Each number is 128 + 32 x the weight over its row's rms, rounded and kept within 0 to 255. Layers, rows and columns count from 0. The size above them is the row's rms in percent of the matrix's.

# layer 3 MLP up, 896x224, rms 0.0484, rows 731-742, columns 0-111
size [116 107 131 109 129 108 105 124 120  83 125 123]
[[141  98 109  81 147 145 136  96 126 150 108 106  76 151  94 115 123  72  94 122 140 133 151 135  95 123 167 121  59 129 147 134 153 170 143  40 165 111 139 121 183 154 141 138 192 106  85 130 161 113 156  85 185 118 110 148 120 136 114 135  64 154 125 101 121 125  97 101 101 131 156 168 121 111 138  78 156 113  68 126 110 128 105 118 144 114 105 165 122 125 155 139 140  65 102 151 121  74 102 114 105  99 138 161  96 121 142 127 114 161 147 151]
 [116 128  51 124 156  53 120 171 168 107 157 159 105 101 101 120 137  97 150 125 133 126  94 177 124 136 208  71 122 130 137 116  64 167  77  93 135 168 120 197  76  96 125  87 118 123 124 132 208 113 138  96 131 145 167 109 144  74  77  81 122 132 125 103 169  52 146 116 152 172 163 129  94  94 122 157 120 133 111 159 130 182  43 182 148  96 141 138 131 132 157 110 133  77 165 162 120 149 143  95 120 151 128 155 154 149 139 138 134 107  60 142]
 [ 86 116 127 105 192 118 106 120 130 139 180 174 193 152 124  98  84 111 130  93 114  45  97 161 136 175 137  80 134  93 123 187 143 149 136  62 142 141  93  81 112 167 126 122 209 164 100  76  76 118 110  91 145 121 182  98 108 137 110 130  97 106 187  95 116 129 103 144 121  65 151 118 114  85 105 133 133  64 115 111 156 119  97 103  87 130 120 109  96 122 174 118 145 116 126 161 179 149 131  82 124 108 147 144 122 109 168  73 119 138 190 111]
 [129 120  88 116 135 155  83 101  74 139 102 123  90 112 124 133 159  90 139  89 121 125 138 203 182 125 156 132 129 134 124 102 146  99 152 165 179 142 161 128 113 137 145 103 187 148 125 102 141 113 126 108 135 147  76 133 123 148  99  92  60 148 121  72  98  58 111 132 211  77 157 118 165 141 133  71 100 129 131 101 118 117 117 162 160 121 149  90 141 105 134 127 154  48 104 167  79  83 142 102 110 106 110 103 124 133 148  95  77 106 163 129]
 [ 79  60 138  92 120 167 131 170 121 107 101 158 128 122 141 113 110 146 196 153 147 165  89 103 110 151 155  94 118 136 108  93 154 122 110 129  87 181 101 195 177 138 124  74 131 181 150  81 163 179  96 155 156 113 126 102 104 121 111 139 145 174 137 131 150 107  90 182  72 126 138 132 112  77  78 157 193 153  93 123 173 133 115 145 143 128 136 125  85 108 177 130 111 134  98 192 150 145 162 101  98 103 226 134 124 127  64 127 105 167 104 127]
 [132 180 124 163 183  81 131 114 137 109 153  76 112 171 125 146 125 168  66 103 113 160 149 160  91 135  93 139 121 102 182 163 140 171 145 101 124  89 214 131 103 120 109 154 159 163 136 149 127 142 154  70 170 135 106 130 159 157  84 100 155 148 151 123 119 140 199 121  97 102 148 128 143 159 125 102 192  91  98 145  88 164  86  83 125 104 119 106 117 117 136 155  71 152 114 151 194 135 128  72 160 136  63 115 160 121  89 127 160 138 142  92]
 [ 65 131 130 112 128  98  82 119  99 145 142 109 143 108 106 117 130  92 124 100 101 146 119  73 150 146 183  96 129 101 157  97 172  86  72 109 125 112 161 134 184   0 123 174  80 134 138 183 143 176 112  90 162 165 154  52 162 136 153 123 168 120 143 100 159 124 105 153 132 131 160 167  52 165 131 119 156 119 156 123 124 158  98 158 164 101 132  41 142 119 172 141 153 154 108 139 126  83 163 158 122  68 137 159  43  96 148  88 118 142 119 145]
 [126 142 173 148 159 177 160 155 173 105 126 112  89 123  45  91 155 123  94  96 113  89 132 177 149 121 150 159 152  96 135 137 156 140 187 125 130 112 196 108 117 182 136 157  45 174 122  65 136 152 181  19 171 151 127 149 139 157 166 103 113 132 146 148 142  95 169 154 102 145 119  87 104 104  96 182 158 121 135 119 154 187 180  83 140 102 103 136 156 104 154 121 151 128 191 156 151 140  87 105 126 110 178  91 127 107 127  95 140 196  97  87]
 [109 158  98  92 185 177 173 138  69 157 151  32 107 143 119 118  77 110 120 135 155 146 125 176 103 161 148 119  99 122  90  87 167 137  92 187 133 153  88 109 102 162  96  78 108 130  78 135 123 164 131 123 157 100 136 125 123 135 126 131 121 160 177  50 173  96 174  93 159 110 114 159 152 115 109  75 120 121 129 118 185  62 133 115 105 151 146  82 129  94 153  87 123 151 153 158  88 140 101 157 112  53 221 171 107  78 110 147 113 175 155 194]
 [124 178 121 130 118 149 147 126 130 128 164 165 117  78 121 134 144 111 138 118  74 104 179 175  92 121 117  70 143 112 187 124 116 118  94  70 150  90 135 126 166 118 131  78 123 155  99 122 205 140 160  99 144 109 163  70 131  65 102 130 167 147 104 110 115 101 132 133 190 110 139 125 113 149 123 157 106 116 109 110 133 154 158 170 145  84  89 170 109 107 110 111  84  54  18  77 100 110 161 105 116 144 163 117 141 140 162  73 169 114 103 137]
 [111 143 142 154 128 172 175 127 150 100 217 178 143 136 119  61 121 134 104  86 114 165 158 134 108 158  95 181 140 111 148 102  92 136 118  89 152  81 114 137  98 111 139 158 146 110  90 124 129 150 114 145 113 144  99 143 153 137 134 127 134 165  69 151 101 175 186 138 179 185 181 133 115 100  71 157 157 116 142 111 185 109 151  81 182  20 153 150 115  87 137  98  84  42  50 131 133 132 160  65 123 180 112 117 111 143 131 120 187 181 133 158]
 [121 126 167 111 136 139 186 137 138 101 122 109 155 128  80 175 117 129 150 136 121 144 114 165 137 157  89  45 128 165  81 168  67 122 166 112 109 207 104  61 105  95 127 108 118 114 102  71 110 106 128  44 132 172 191 102 130  90 113 155  70 145 175  69 167 183 150 168 111  83 132 124 125  69 118 140 108  67  99 123 117 170 102 126 125 140 167 172 118 136 194 128 128  79 172 164 141 182  88 158 101 117 128 135 165  83 112  60 158 166 136 128]]